From a checkpoint of a small transformer trained on Wikipedia.
Training: a variant of SOAP for these matrices, 120M tokens, 7300 steps.
Each number is 500 + 40 x the weight over the matrix's rms, rounded and kept within 0 to 999. Layers, rows and columns count from 0. Numbers have three digits each.

# layer 3 MLP down (transposed), 640x160, rms 0.112, rows 23-109, columns 0-79
479443498511539490441467494504536465512540491491543496541421535522586480497498484428487432469443530493504511571556464543458504545516403514408462524511537527499520545457478551525454507507533434493533477470449513513514432484554486475527503499
528544497475517486403481488523496506516501488514484478493502543432541531502556451506507572519484512509465468461520542475476527486521450513508456560505527523490516527436437522493538591461480443498491501475451511482503444479484484518414551528
474476525500553502459503408498527465488514561457495431487548450536529458470517489557552492499488452582475496532489571480505532547514591455452523562537477464425455541505542446474524488561431488466453442518431458531545496445489420529455453446
530420545543455544426418454452438537538480503519416508522539559491513472517431568512470453472487468502546432522484548515493534533528495469597454548495519481368487499504460505471508522531476463525459507463523451474532448475513470417531550446
524467527461570451550489440466555474478509515527450495515465468453554526518371490500551522519474391577538469527443542432551455528620523426562541571491501465419494553415493503530490583518498524496512577481578484536437456543523520520555493426
500547523512505426573475532478567443508550463517495530507471495537566497482579495484517479475463591561518499518578537454545498512462502492493492439462497562535500490502442433526492478524455515552457550496416537473574490421449428432590517547
503482493511453512451518494463500479479566440466464466545533490501517481504456543504502546476531523469499487490550512567497492430446496524560445519477483525519504446535458424489472537502523463504525499564465500537459509500520520529507493592
445426574520485456480470414521497506513528492472507560576508487498458535429487545417508547523458539491450522465494484474540522517546430525472522507532508479507434519530512499522564543484506480483515539476458468560487494520546488526456522603
493477509483485495513433494499538531504541499433464488529501553478527498499491544517527523509463548484529485535480477515505417545397474497436526543487554475544535434573546479556575450567512459539495510452512544483467536496487474474521440490
554474552480509476366543459555512475594494500476473549478435552530551417543526439503544463524482478466506501534521473492490473508510518482492401521478529436524484475519512474557569472532485502521516526506462554501461455469505522499440504553
559539505536549460487523497545521510521478471527462527556472462446540485469478497536472489550530531469489526504526510524532532441459500497444414539475452477478526548490536554537467467472521475397597424486494505486527461519551529559519452467
533484432533508491468463513433552474494504582502515557480483553536548514532498523505456544475438498565510508475521490560511513485532451491502540454566531480459476573512428449516545495571528433524465474483523444458434509525475493484501482511
477506504561614478486475605535474506436456476449464423441437538507527523519510517454512505503475440480516577472518519562409501461516479446491519519561483452473482504495467512512525511476436456436525472525498467516520455480462547537511448537
496505554486490412477460505466514533471512441548572518512533516516496524505470459496491487535438483496537494446504484491532577439559497445430567525561537521501534490482512449544468485444464462451544512545496482448522539477467448550513494496
546503549501546540440550473437424518535391474513452513415496546520506492473527468553517420588461499534525545530561472566479481507444509468425467454504592524515459502473488540468492542435459528536463482464502480479528488524520489513472510576
508528447506553468562433543526532496472523522460467542561546435471458474535530575532550467458511510568515565424446464505512492537551591531469451474465473474475548547538525541473539424525522511505494468546514493505540511528492473493547514478
528476442493470532505515520481411482466406438519465489522559536510502483471442564585497510492477516469543528559435500416475536531480463421487498403521503472439569459474540572505477474510427515508483496507499479495517454538462532496453544438
518571464497445565518457602478464419444574518444403391467448500439497498442524452439539484518481466540531463520500459543520471458473533559540486428555518467489515517524515627481472480536417462563496485515471462396581526468481425472459539537
499417530505483393464539505397427551525536471504473443518535501508495457476557509522493465504508414602482506482459438516499491462524520546462574477548476550468538482387512453646408490490432487496493584496528526529412535508503481484474475492
464427467505495532494508564489453582552560473499453549532503486511442494553532521529462523500502516504497527489538487506518531465488476477455480515531491527479486540480417452537499442519514467427490493523549511473511491471497466507499481545
511493461486476573524528517550474506532495472534573541529576472423488525491480575506540529469490566509437502530507530455536538464495480510489489538499439457478501548473545491491452495487486482504430472517499440501534553537558538516526515494
450475475448492449482518445395572542486489508473495445480492539508472555465411525440505495482481399518500506517507506463474509480449503440498549498528504517523458517532499497455462503515462492547458517511552528564472516454468418505511459616
502478527555472429604482518571500588523474491472407548550564474444535423496534522506457456474540439472504483501448509518438440507448499499525514488499545509522543509516559559543496508557465527510443500507535496430503577461500459494416437509
425473526464526507449543471589488370485527470439436503509482461440545489519431422532533463474503449531484478480457475479497516501522550433452466513520400576490491491454427488553478577470452539490527475623480486512506446495487445551500517564
480493552545558488469540581488570547482537443483468468480546481525505486547500525554530482565562516481516487482472501585458494534526399474468406452509505552495554503550453539450469604435501476482497506491475529560527502498509586409530565527
541463455466611473523515507502507541460509561485510554467491529555486539472497567516464506475562501546511591566593487444614501458479452503524461454505523523482525594390490508518508474509492480517546482557479564485530561503502433480539515483
410527516459518483497495518477553465575493562530527427473508544491601605474556533459549482559514462509468487464567466510539530524492502509519535546548411544483506495462536563447550598484418471497450437566511516545503484492507526471531498505
440515430470504457467426456575425471504481435521486458519527507481494485520449541511481504557542500464503466505498431421515448436519493465499495432468493465513530501479495506405465509508444439491490506469498537459564429542467438481528455505
467437531503484539518539454483512574479514513447505568512439503459457523527426491548546513463554585485532527439554412548521552527428458539551615539541550501507506502444557555550449500500458503521489453490458519478541479392497475527582488494
456517510503508444423472464445507469509497573577535498590442537495478491457514469481533510503481484433485427493520456586487438429458581520546414531488502425502468505516427466488487479549483527507412482543465481483478500568451519489572492553
520483561491499539557536503508507572512501523521489498546521510539547570568495450485468495473459419411448541514511468528467526524528470491495556529464516510541544492487498526477538473458521458508529481433489510529409550544513480519477467547
480511493436467495537473512467437477504481521481490499459497501513530406525502493516515553520493563482491516490472501504510484530497585486544522486475507548505542561424556466502536476500566507451480508493538490492525473541468486511442542507
471453443440486400437550452474396481446550561548475511501516534468523458477469597449464489513519407498401466410547478497515473485578454457517513449508514508466482478434524525532455509441496464488577490570483439476465480531508575486486455427
494459456503566520453514580536545420476429499448365570494458476460475511528536515516521470518518457486515496524495569460421473465483535453518470534516475499416582542496451499548460444493470515414534482482555449414455494569480464460468538483
507492473491459422543469575485480531546530544446540506533501534466528456546560452407490556483460525539469511492520567468543495593457503465487413491485483474487448537455434462600539544510517469510458512480440537444497546540487489488498513484
494579512495529535492525515548477464456561464460511546498479462469502509469390498572477554512526532484460496510437479522487539466480509496510482469453512496405514560418508502524561564503476541528421446552532453514543463515527432519541517523
505503557418457506589516530530567550504471513474465423431507472459495566564509571502505557458440511481546452480567460520488520457544626438516569492534499492524490407448474550493514485466528436511471507532413532528549476491410518493427484493
491405541515482448491447477449556514582502455391466490458478533489551574568525532450554511526444513402480470491530530448458492481492614450504517454424483512517445473537508444505459529496490545491587533507489524526502472513526451506444468577
477478479506484485437497402539516440501511531473546448537502508494496474469552529472465583457527524474508567496548465508519559464631517564576564505491532557450429479526519492544446473469514444541490457528522531558554489502513460525473522513
462500512456575526538580477502593514480441453576409488502486524468548531527455493445464553451522503564483552501462488584508511451507544468574505526540562557523544504521541511512554424489482413477461493481504468524460486476509519510544443446
558418519559490472493492584518541589468505546479458516447512450467518470514557570446495499432483534529513536566475492491449485400449452494473481553494472515400483471441496481548502496541493445521498433451468487447541530532510525536499496509
491461588590497464465461546494482519566450475474461469496561548544555541551558540556459471467558532549532464550501473482490517414467426481609503435535486510515497616528441457573526463488479571500566442467470499493474513475534497465533473524
468430541443557569445493412530504525440475548494508489548489508478546509564466535492509528427534490525470531490488480521535490552533533482429541566536498524465457512546466457527454531452535448460468505480451429500534473549472487442536524432
456465546485500501502440552476439473464490410379520442489548530481508557467499564482462480514546521533502484545476482442506558485505472439528526452499449476477553470434529515550507519525534474436533621474532406479536465501533448557533426559
432524574522449534469475486524581445496462489493376414426487458461508565538498583459471484561507461485515457530459530503492479444506461541503395535531558442451446539474468490490440563506460502406461482558531522555439503461495500530456510518
487545565487537462479526453536507493513575594496465561507473507500483562448498494463535481528470534504537422515474429461507511450488479436498498445508514462531467523544549507498520488547439455462566523501466402483587494476437448478465543517
528448497496433495516507463496500507472520451451535540426460443506573567463532523494426527484487442548490488532498506522519460528554403467495529509433440466484542570505534510559532493498542540439501559520501526568477564475523547525496547443
500465559482464546521563461463467479488495483456473585563467465455487474455436540561524492499526539515522516512512432539594521506521454444500531445508481499542566473546527440467479467478535467500469480502458486581444487492492530516468559510
522510472491557526527518521485513544441502564497470516537523446527513497470437438499543562534515494482549505525520451509531515457565520511524427509541514479515420478526497530542538471554583535498497495563472517486431469520545500393442427528
433450495520576528515479508500543476491564521505530548565487491540467467568524478561505480513462479552545522539433552506498473522561555480431396575525495560454539458496508449497541514531538499456485441517537453566502495479506485457564495393
452499555479494421544493571465570502545514528479483517511598492488504547494485474549540469508531464518509515491468512468469490465512478516494501472463502455499510509521464498577492553476460492561493468523525480557544505485493504459434509478
590445472525469518490474468505476480523509396568528449558443500495502524558488427498542431492520475522551511515482476506496475588460538440477452510506453557475474504498507529534510499545513510594404545509543542500531550461484523435526462556
498529470476511530512485488499498469529518461465440474534521525538517531501531484429565491543489543534553490508428531537501468431550518412484515488500517502503520494453462476522479471496575428478519520509463489478456438548571543550467445545
503574543527502477447521462462556444476491522514506552546523510512462484430475523480510536528483474518555508509491517482550495475527443511490386458488531504469430479508560466479423488556541516549506523505500438479479476535510546465508452610
565576453460522560581510596473476509459432467518490520413485433523501653513477575498505541437520491544544505485482437430524524530447454506539493531493462412393510522506535454474500525481454507581498495472439440550502498523544421438523529494
506423473487518464563505535487466560557496457525550528502494441511529492516499449499556483514504470514542466497527530547490469535528564586510469413475507509506487524530529450551509481462554497533470499491506515531500477564527435479504517623
505496451492502441450497537520514477496526455508496526499553499479519548494559485507487462458489464514538510519521485536445511481487558527504469421501496472465408463469518460500450520519520463524403605511479439450559474602508468478480449509
478524450465496471460515497484562516531513520505421515545470522517449559498479488475502529520511480570548543465494518493427488583437458472463454522492545508465499498509516480512516480519505574493546549485493469455587497478466485509460402483
477534455482505486510543534503494522517421463506555477540454504538527532537484464601501418544508446432497434447484427406575506518479530514424480462545461472521473487501507488485594489493551465548481550593469493451458522480492459486479564576
503480475505498471468530482532496608507450519526499550472477406505456481535529476543482483473527509547484543431519483515454540431454499524480535511549490483441498503512444451502489497522448476428507563489511512466551521518557541472460533555
529484532522502505458524441475458522487576422416529475554484521488491485478529437556517514452480458518554511455478497541524502479509503465442459505409526511546512494484519486475428525515472538520562492513505568533497524472464549533464503519
465480477487486421477533474390559482519536471515501502530506484506495532495462503504551530453451508585480532484537467504459480555541504539514473526563512540503500496500473516491457541429483483427555498529488476461567482505465527458541447483
511475457467457521573474558497508549494565445517526540473448433548481527543487475511500463496549515487435502529529554490493476498458511447551501472480492505516498514506430530489477521475492480499493442466471586523575512464410506447519519587
487450554474512553506577448511518526400448474456492459478491564607481526552515539496513554507447500514485559473503529475518476518602471449470440504483481494490434440494542472557527488554471503544518436446546574540545446533509492472519511512
501536523453471516509503474527535505522459539510527490396491427471424508463503479503518514481446554511499474523499553467504469507547492433510465460497444494514482458474532447522461498453496558462517507508525480458532600549424493511555450501
535505447434418463521455480508538490499562499518517520550518481476575554466517481550499483505534489497533507538481486507519439558560450485416480486536523466493509483549455471567520508501505538496555453470545478429478495457492510425546475407
504612488494587534521552562557448479512501504538484496516456463544473535416516455474467538446478536461481473505428420481459607581479485488459580539475468566465507454483493455509507539530513437618442517469538557575511541430544436365502479553
515485506438505509561533529504504508506550526524485510536568441524504541502544533558481526463480478496538470500530542474489499463484499446523500490477499478524492551480458500505491484462556472533454523523498480474472511503491499468470510528
559514505478529518559435455467531550488442485480489500582502418534555419448519495491530529516547499475502462484482484420480457488517522539484486517552566465580514475490577497524549420529423451433495576449492504504525525469430460509444544486
447460481496537489441480540469473489518487523522453479495485440452467422511493514507552430521507533498493496480493488505441513477542499489439489469531429497457531457522485524432518505515451500496488501472461527530529548508572467506546412620
493500582438384565522506496538460502510539491512444489507503514544470575447461518523475519495528529487561531593474478447454499511561533512483545500494543492499538531512570387497431523504410462462398464550502521515543490547464548507472516486
504480499480491500557525482456450485569469505536534468474487486478459455470440526470491547450553549443477461465478523472527517511512504517492506545521505463545503449547530512505465559484483540485533521489535476477459429527467489571547475477
471483516439470584402545533546458489435525547527489500520507462469508477532460481484515434463536472485510515502522472480458540534582469501562495454509529509453462486502531487468514558456508489506484531503454480515498478525508440481468538552
528468476469481498542478450507479526439459461512490427519475415470527518517521504506519498410597481483503445468461468534482454533549482476487453482542468503458566492523434506547532497560445454502441504432495512519460566500541535570488503573
462481530483562518495504521426535498496503525509553517563462502569485508568567487514480513469454490443471446519512488509492458432467537541521519465522512514495446469485504523522454483549540461560461489561566509490512441594481495517526492516
486368542522499483455468479479497501519470379444541477520450541520517528471515490455465486517460560471499463424476470492498478507548529510530474447592485459503515540504451517516566461487559519468553512445492461496514402508514499482513514568
513565515467562554557517499503473469478438453502511519490485482577532475546502505553534498403536479485442458479471477523537446494485517548431555525525490465550489524517557477590409463449519416551467400485483456460421569541551544503528492484
521510418432465499486512472477539479515469476484520432510516454479457462470429522486601500602560527499461428485505501504471457536490547505486517407484558505586491472526508445444473485485490461504467431441400468459587440531447563543513432462
524473511497448553480553535469474570479514472546503443512522481463439536483527449519474511512506520469510500507519474512473500553537532471525498515510519528455588549530459496478497501533440520488495410404494418464443469416454461500530446496
451539472493452457447510519456470485460589520472467521505552504480527478490461525468510450476479483505542488542507444492519497556481485458501530498514524449516420479545447531563493499476428407526518490449486504508483540490494505535573491613
489486480541515454491506442522522528555483491481383497512545455562446464472528520530548622544547536455535522504479576455454504509421542445560518416510531534524525411469525421497411537468503495530484572505500451552480493484470512421474492491
473493558503405537400549416555568449495424499498388501500553510508522463520488423577527448485405517450575502485491403605520514580564531532469545479560502558526518478559445506507510500489466473564522424509456551530495511564485470512529530549
523552621525491574532500503562546481500485498430452429462485577459520449494494446540533501477485498528490463474509507487461486505475548547527478498496510545427470519504515518464445533478441468539565505485514559524465482508447466497440553552
453472480542520461474519417473462476488504431515508487507480503542557531587489485565488513569527547519509449475533427533549436485436536538494513491435489440497492494484522501534451457525560501547417534440505526477489477474438533514523503537
484512547431457505526507518550556461466499472473486534488483486492504512487519519538531537490478462556515451498561535556430520546509508457472449460517519579531520494476484513563542507491493539521528510491529487512476461471541505519440472467
540443471508490459507481432478546528480586534510456450450533412487486488519520518387523500510511567497479542555577505502470448522407582483498554518449463507511479492503597542459525415508561525460454532541568431476565511487509490480579572534
500468480431591572442495444449474474524468540527514486500550569522477469519543591515554460497466448544470480490471565473524516494561574477464535522474469452509499528431488521521453486463494512471491459458490455544483432453582466478568491461
# layer 3 MLP up, 640x160, rms 0.135, rows 24-109, columns 0-79
545517512537474460502490489519466464512453485496483486457490548488496528489505426458460569544499524466525515496485562516562448509583494473500519549508469515497462485466531540522446551523535501440538472503501475501520521462522469542502518489
454527500497554536446437467515500401459495477542491516477481532531516467482473503493473543508494506491505502512499482452500447547479467448523481522535518538517517529495475549538516467588639550412512503510515529492424539492508536542501469459
486554442449506503441469566591446447496440463424484429477483495493410507472491418518500446465580463534522567523506439428514496501568533535525509508461551560505510523499510502470493514542476517547500580486554463560402542524512510520479545516
422559467510536443596534500457513555451475470521477542535528455532452552472518452422525497510490469410483508542479548506512516522516571453492499568442488525458514553521546471477455523472590585476595501539457498483455586516483499541586519475
526480575449466529567491517525522536462495439554506552451529535473472462554463483621509469537479381508602551512490476500532494506463510465482548500501539508489449428546430516539515566502566530552499438468519430504559487456481526478477513516
472497528481503522422517518477562589537522518530507539494492446495560489510518476515473466391507447489528579548511430565547496494547490497519473535495448501568538439554532524533476486582552541525459524516412517467523510512417504515437460511
505504440447450474473503501471573491573481531480446473452554469504548543504455468417492480478495535513536471502471531544556437495479528570534511498526505521502523501469482555458478555481433456469497484513512544473497495541491569495544468532
424462538534492468535525527466545541530457517569491480438461514509500455560455531466461527470552549494459527504482465504533422485454445508545525458432467488485487435470563464523486494440546508457533485515464558509491541565560522533490451504
551468459568515504462499503493498527535504516431615464469494489502483479504461505451474526500469503502467499495535489480536510553476438479562505533527472527457501485497553505491471521521550491450504517499475475511481497420497494581497498515
514503441617414578499428547522491487515530509486537513410451505558482476490478455454506480426547487439458465526390479432476433458550534545455475556511456475496412531570468469440620528495448445527466530524475435469504569524430512521541526538
509504518491527587486502491470468552562535527505493463484545483509403501497488478431494537582499488433525519479475506485546414491530514488542387431430427540487461434484513517527594550469471491540540447505517494526399499567534503487578529533
513530499530473451531476515507486511471484506455484552484500497540459512581452413529490484474499455519490518508500545452547547412538560489506462598475507551462563532454518492464515498520556541507394453524551510462494520560478491447473532524
543530482538485497479419466586528498547511526457471481462524512510562439490517463510518446431415455472471478469455514547493483543481471532475543496534546436518499525536467490497465469430432523641547458523557610581416577539440463526523468490
493551544487455501559474484554495449496473516523403492416520523478493522449464474461550553588439468473446459464526506464435551457485565520478453504523450504556500494583493534509496455522487546507488485505529567494558526586515429559571476565
462556503549518567453567491503508530433524516447512512494461508480472520532479494476453509464510490456484490492496535479489478450540484504555475443465524550455438461507513598521503493482465466463494459514486500481496476486571462493484462400
497520483535503547441496524547506522485506510507584503439532495517477508511510463470504462536464525417454473535511505434541493485509543529500553601533483497515402593493585531441471514501505424505531513412557474525511558480485508453549509526
593508434474523504445473430498490455477477497494493484423388589558451478483483525482402434587515508569470462373520477499465448466546449542490500593494524581445565522482454483434551553471555433514485499455509468515482552481467493526425475456
555473442491520485526490598448434484531472563578512501488435474491483466500481518471505467490512447427494453521515558542495514547520496505531460514444462529516491501523536501507523520444490502472527511491513581525471560546468515438548550525
524520486537549482487510478514541466467492469515496516479535492537595515503442517499503468513511544495563505532485514442508426481451527463523504419531494542549464486490480486484544541481480530456513480507561464532483539512535510524498550424
490572435453440526488528497420461401461515520434483402416494546506472486560505477462444469525519464489499499467470461464402505482505530528540510490515453518526532541522490522453538529521491549522482552463490495611465459517553466553452452432
509525486511480557489504547574554437477517514525533500504468478513514487561528467460496540454510549428522495473475491552541488482473491509459528519431514499498481509405506567467483533438443453459541489504458503429487456534513627504524488505
524499488460555557497495434470511534513507523567511535499428560503450463490443519492479496590534475493539515526478591491535522511506492540522451547415465418560412481499482462564522488498509509565514509571548618539557509557498496451563470513
508463520502540486437582515541535502535516467511579471503506537526529509504390452412525500440461529516515522491528464565481490512473496442514476576519474538524555431536538539535522479473548511440493529484494445461532469511477463477517533483
514492487426460582565526495431538530561508531471433581501490542587472464453542475536523520470546534481452503509554569568478526535459432511508520448443514556546550506565490447591521463385556462537471400476517433540499505447492470574478532455
516461548485527464485548491510559527448447468468510486533589422491474528559531386555488517455512497493521478476475483442512460466570464578510520521492479468529534419440450540488532498420477474486487499540547486537480464561517497453526549517
502463443548440499417504511593436445453540503472476550459479517395527480497547479492430396480457523443510504513456510470463487437557465557500460463507528524487527569491526523482484510462544563464530546523573453420481488491513514490492515543
423511515553520515482572514535419499508494480466539515529468461472506483436524508548579466496522445553456478528496550472608481526474498503508516557458537467501484500526517534517505481476458534531540478546538557486465575469519508474521528539
548538531494512528551541553504490444440517441581465525550579525422496460563483457447529458570463461472508482507583479479394543513471476530572501570523515475442477475488564544500522479527517435553498497545470566501469496559502531433474455486
489533508496460446464530491439436474490517534523527535498476486545528489516516440532439435554473558474543565500469530512525531494496475463485479478515592578493534438560510513520514496478448479469554591547502534510439546473420500519491530531
475500450504521496535470473512479499573439552540489500567486545425496507524546477523489481421482438570497503474469591522549508523569501493479485478488560526521459541536567465528489459540552493584528477525529510463516490515588520544548480523
576418522512511536491478442484482501514458521463454491468448533541513526484486451482456499494540460546530520464473468467576485458454464464514509523552481466555517463501476433520492516555480542497434471436533530504508434448553534455566462445
528513460494509478545503502433453458415523461431533527516459419461452461468497481486537481500520469542510424669463486501579465494460491439534467524407486447532511518534581550503609490524552507519594524499558489380477505519500556484514500434
505637457554510564481510506467553492514539498528569442519453539532519482478564500474521525485497452457545540523492571535515469504521515507447553486511523471495470537453458528455453506419505487506517487504470491524494532524476468444473501453
532484499443466503482480480484554472522526567464405516475516552512551445482438463486542515491489496484492494514527475576470495525454474440533453462488425556450445504561533460548455513489406465506539488464443502470463477485506520519544477534
450485458509490576508470496471584427518543448492534504514486539447506479503489481506536511547466572444580527490565543543439504479474434480559429526470459520546535481473452505523519478536522582498522470518479519544583499461516470492525477555
586506548469457460474545533533514476483524491480492541490526552503488471526447476480547451513537493437526379411572527567462491590502490530528544527472486484472537526505467530499541478432512454450581399471553526481469487490485486391482473455
456473537503546465529464583512515474453515477462455507500518547524492486449539468436495523528435459530495489499439513529564487519499493502477474470513471478571536440534505450500438492480503538491537480493561528420557555456494474542543467481
544561435471513523512482483469485499474528579491564540542499446475451445452513487476532500417481476537450488485453503530519605459425503476479475511492515525564548457577540472499545420478490507500490540531477476492442450461440541484499459444
494502425528497484470469512481507507495536511538575536585472552538456443434521450561440532515475487495488460514535512560521555508517507459510513468467488485485534503542512503489501517466515529548467479544576533532527525385484445566528537448
548524457505575492605468520453537439445554491529453496541475483519506489482508494498522487495497429531424460543533529511523437471456437546495519489576599515471468474543449458521467534439476466490455441488472506448514500494459445508435541570
491460580487524437493478444420540489514547493466565481517527567514481465477447455531509497484504475502419477545548493493475443486513462492507475452481445494564503478471585546457551531474504527441435510543439490436425513424446487529465518524
468495505505535538563477510503493456532478504566543483545469499510551542470481458461456492519499526524488530477476520537519496474459464531523489526509531595487511505566528489552527585468458517410513544477561474495458570473533559517475504368
435552473413476417498478508563472486473497557539512466518514560521451495467544538514469488428542461495460510478503523482552519495447445485523510529456514468535411529545488528562573480500531449494516504548513468442510507468535454474549521495
529485439481516420524499522533512575460587535563514512502539472562453530487551477452492514453501526508445572478522526533489474537512458500521517511514519500553469538510521510533487534536538501499529543577444471481530476496589399520402482542
575507449530426483544447468502368556487478499530499543512483520483484585497468431551480497547374438469472466501498554496531519527497506594566540492476538541584572456499469561532515493427408481554466476523467589490473549524510535547424510594
555517489445448498449512533564483410507568460527524476514445498537510470545524524484507441495498565436589558488563505489536584558599507496526489533430506562602468510455491518514642538444468559446513432564476468558460554479509524496521522491
520541442470476443476587503476512468460471428509527478543541482542506520575431503474502503497545467475550482515474522497453515556424515524518538491464475630498447513483495555498452530460560434480568496500559563465518463533516495402536492517
472494405492516528484508463520586452531500507424492524504494564535548485486490495490541469559485491556523529386516470492529527527494443544511495576496477494491536474502461434559442498478467603507562487522592544454502489434486413530446515453
473533515516484467518533572573417527500526486537491481465518504470506559511475517456485472411562533443426450423534482486511491457490452577488560469464499525549483444510481544503469494389493464487484501462513474513455493508477506606473527492
539504486549499523468555524515585430491527502458548504471505498518541437503431477486519541530518473481508514490463476445433487499457479441544501491517566534484499505509529506527527532463523506478454500532507530520478507512501483483530447575
522525468576567554461502455511548489522509550440484465480400535536509533516582542522499522474497493522464504563496503452587477518569452479543469447504573502468453565491506517517495481517518514483501528487482493468519506441452511564473500433
534512521488503488480488479512512530533526537573539501483519420428556471485498519467438537474531424444516525467478492520516426492477517557503554444465512469525501496471472472482504449536457526472474477476465516511589476491492496549436596483
477512484437400481489541561518495536517534557469404502489507529504476546508550510512572468562496488475478471445477477489523490504479506501431453454519481558549587451511486522430502461498459510464537475549531437560466548501506534519584566480
486490533536511481497518457510525518546427411505494494420382484483556497464512503506428422495513533510387468487568559463494489511509539519445525491469515487507470553500547467470541540507417504509538473477526509490482510514519533439457461571
521553426492578523513530500466480494477543516472450497511480511508504489467541476499464546440515529457543533501431478485557484527493443469513520499499500526477479458487509580481493480489469475472567519490450491419497525493520504459550457464
594549499493541498453436537540479491480532485562491544515498524487565505501436504390523546434534486456526538513593522532510547564484448519544588491406512511448478527541527428576479533492507522469460443523523558429506496518508503516534506490
538508484545484585476485477421537453509467510496501498419545525484543517480504487521553449471557460495437503523433521451498505457479435513536529507446510483530434474452482536502481470490463481453491474533503536537486482418529493419554468511
451516474484528469549504559454491512505549504516525492516427431505524477529524538494473523502553511489510477478563460473486441397457477480512563546519543549472506481511451498502523469475480556505442575521527516530452514500488547481474474534
458530482559459507484492519473532560532496402530531484444465495484513484446476509467486555484518464557489504504511480512535514489474439498577533571456554504486484464472497442530542635487479585492428564493504568521508483483554494509496533481
490507509504473485448482451547570492510521487526513523513502518529494507555468518489511477504532522520468589510520547484480467447456483472499475510543453523481514486474526504481519482530445572499411542540558506499494499454529540562500542474
494440456506502526436508537454481487460537485480504471509471496585564502493428555468427453438551435523468617505590455555492461515476507518464481500465501524557501553441480497457540509532617514501509494431512445554544525428529458486443419549
563477499531514456479469511556535497457511514555574445470494527539511486518473468520486539486489486550522508496481533510493476459475472554535501492444467490538454531473452514493524463554453586458449557597501462567558499423503508503469421444
526451576512470489509545474527473520447510452483532546513550489581462542536466532534562542567524481512508499561515485503635419601542485513496480487483520547532477461515553462520439524485543531480509452552405558479485460510473487463513509576
488463560576547497501523497501485518493502494462502451484488493464488555503458542414576534524512467481512455531549493508527550437484491425491544514533531472491508497516509544453456446487547528553488458511544509539402514543419473459490515459
480508467490495498482530489447448457500456514464455523463474547487482492499493452516489477479497465538499509489458521449524496422458473474567511472522516533544473587461485527416496472571471494476422526490443488480512466496534568484490481467
538545445587517516548466566484521463445466433624569507537468533449516497497491462469478582451491472464437493506545464467513537511482478478562540478487517489544542493480507437527387428544536569517525477531535429538528495372568471515506548486
536552485516508518464562418501529465531533498447507487505561536482559568440401544488495479540467488505487517524529523486456498567512494505548489477521465474503514559515474509472511523541432542485453459486533538475468498506565505552510486441
454525485429521448499619561542510521470532513458478505494509460546574538598488531558561500498476512489504455581565447526540461502540476491488455474491461566559497595506504445507497469504517479507492486497529499498464479466508460451517528462
468452494513422511488518548505547576508415494503522478491550510548479512494537494505493491506439559463468451513499509491560519488450453509515541525495459525499499523537523517528453489499549462510537469529539442463512511506493530506479527572
555574458531508558581529604521492566548497503586531476483545438454542529488493534478570480469478526499452501561525535456488570568534466535587502466450496501559495560464550482531464512575509487472483467508462449485524484519486502449507481465
477522519490475443518560474461554517432524534524504515527520446499528537506461504459489517408529517592544457494530541467545475468534472493473489476470502548476531515558531425542465529512480536526496515452461525486503466461446503452488488513
482538518576485495515465512548528488591487546531445503421578563487513590483499546463514529421485461482452509480476502473490476471416511522487532474515483594526477510393460536456575488462549511526461536571528492522423532431503545460542519524
482529570489447454487508516472527413507533513471481524577372486502436565591525501474519487416532612490511502445548472535481487547425512565543517505516455546524510456494510452466483500480566594498455490499572455528554512485483484468474536589
507500475536466461440527487527487399494491478500483445504452535484506484516439498481486526515510502512521541517537502489487478470480468551513508446564496547478513551482524551484496489498477466521517479482520537496489504477525522493488533437
504479479487455441484496499539576458477512494448464525495520423517515515534528486499437482498484546563512482471458577470537433469461483497507489487462495507474449534525498524449547452487454496420566468442555511464514495558451522473487472520
552480508569498442482502506493472529454551502524542488496522430523508476514492531551432496554470529485484508476481647502534528537562473508495515511454541440520580521522537446558490559477503475454533386551497524476479482408503481492546470494
566519462444488443537503492568498498457449483505449523488570487520504545509462450476487395506568473542502449538473477536529513555507491458471571522592536546493507451575492478472509498441440500492491461517475483420486497532498547549513465498
557549525408498496497500498519460448550498508576525535487575510493545417444501526538421490529520476447433471409497496486533541466532469448516454466408518514519530520514444508502412558522541539556543537479535547531583450484430488508470444518
499477505570440521540466563509452500456540497432451568526555530519544468488527434424494436516520482456492507524483570520534466577414522459574545543501493468550442439517474543584535526539429530430520524595587436568456474542521562555509489534
417506492421454476480492571525523450505554549528486459507439396427547503509545515535504502506524473491464490439446502557520514480457432551527540484523415462560474507466487557482530547541365507475476505555495509454460397484467519452532440495
556531534462465443538586483488501507485510519571536621454475476469459574466530537541512594494552447482402522487505444507541482462473457583466520430438476473507547528504497593484578444468490515538564552500501546495522505497543520547461525513
577518477468453514519557492505483458471515496528533486543491517539548490524514527470522549500471470438557572512515518550500467511474438485501473513523443450574468472571487484469463512513538542506432563450524509588482503488520462482500560436
513506503517511538484489471465515420436519489473512505549513461467486484449483530446526497457524554508442500493443553484486511524454483481531503484507465567561532478496500460496536567519523517470526434523493544467580564490464491487507527557
479513530523478446433466500519489492539538536474519466441502480492503465491456532523457545539564488504484490451526517462552505525489505501558564495552505484467568482506570563451477458510509476490457516517477495554469491497415540498499510505
458507492490500505428513483514527513436458520495473533497537562482529512499493538439538489491529456486504442460525510586570440488495467572458460498564521547492462492509482562509497521534534539548474525493519422443464517438545531475500505415
502459441472526417522529504487496469487498551497501523435477482538478565542547493501517482574529529475438501472426455444500497492575457554514453581456520547513535485464449511550479547462427544409487492478552431507495524479481465507481560490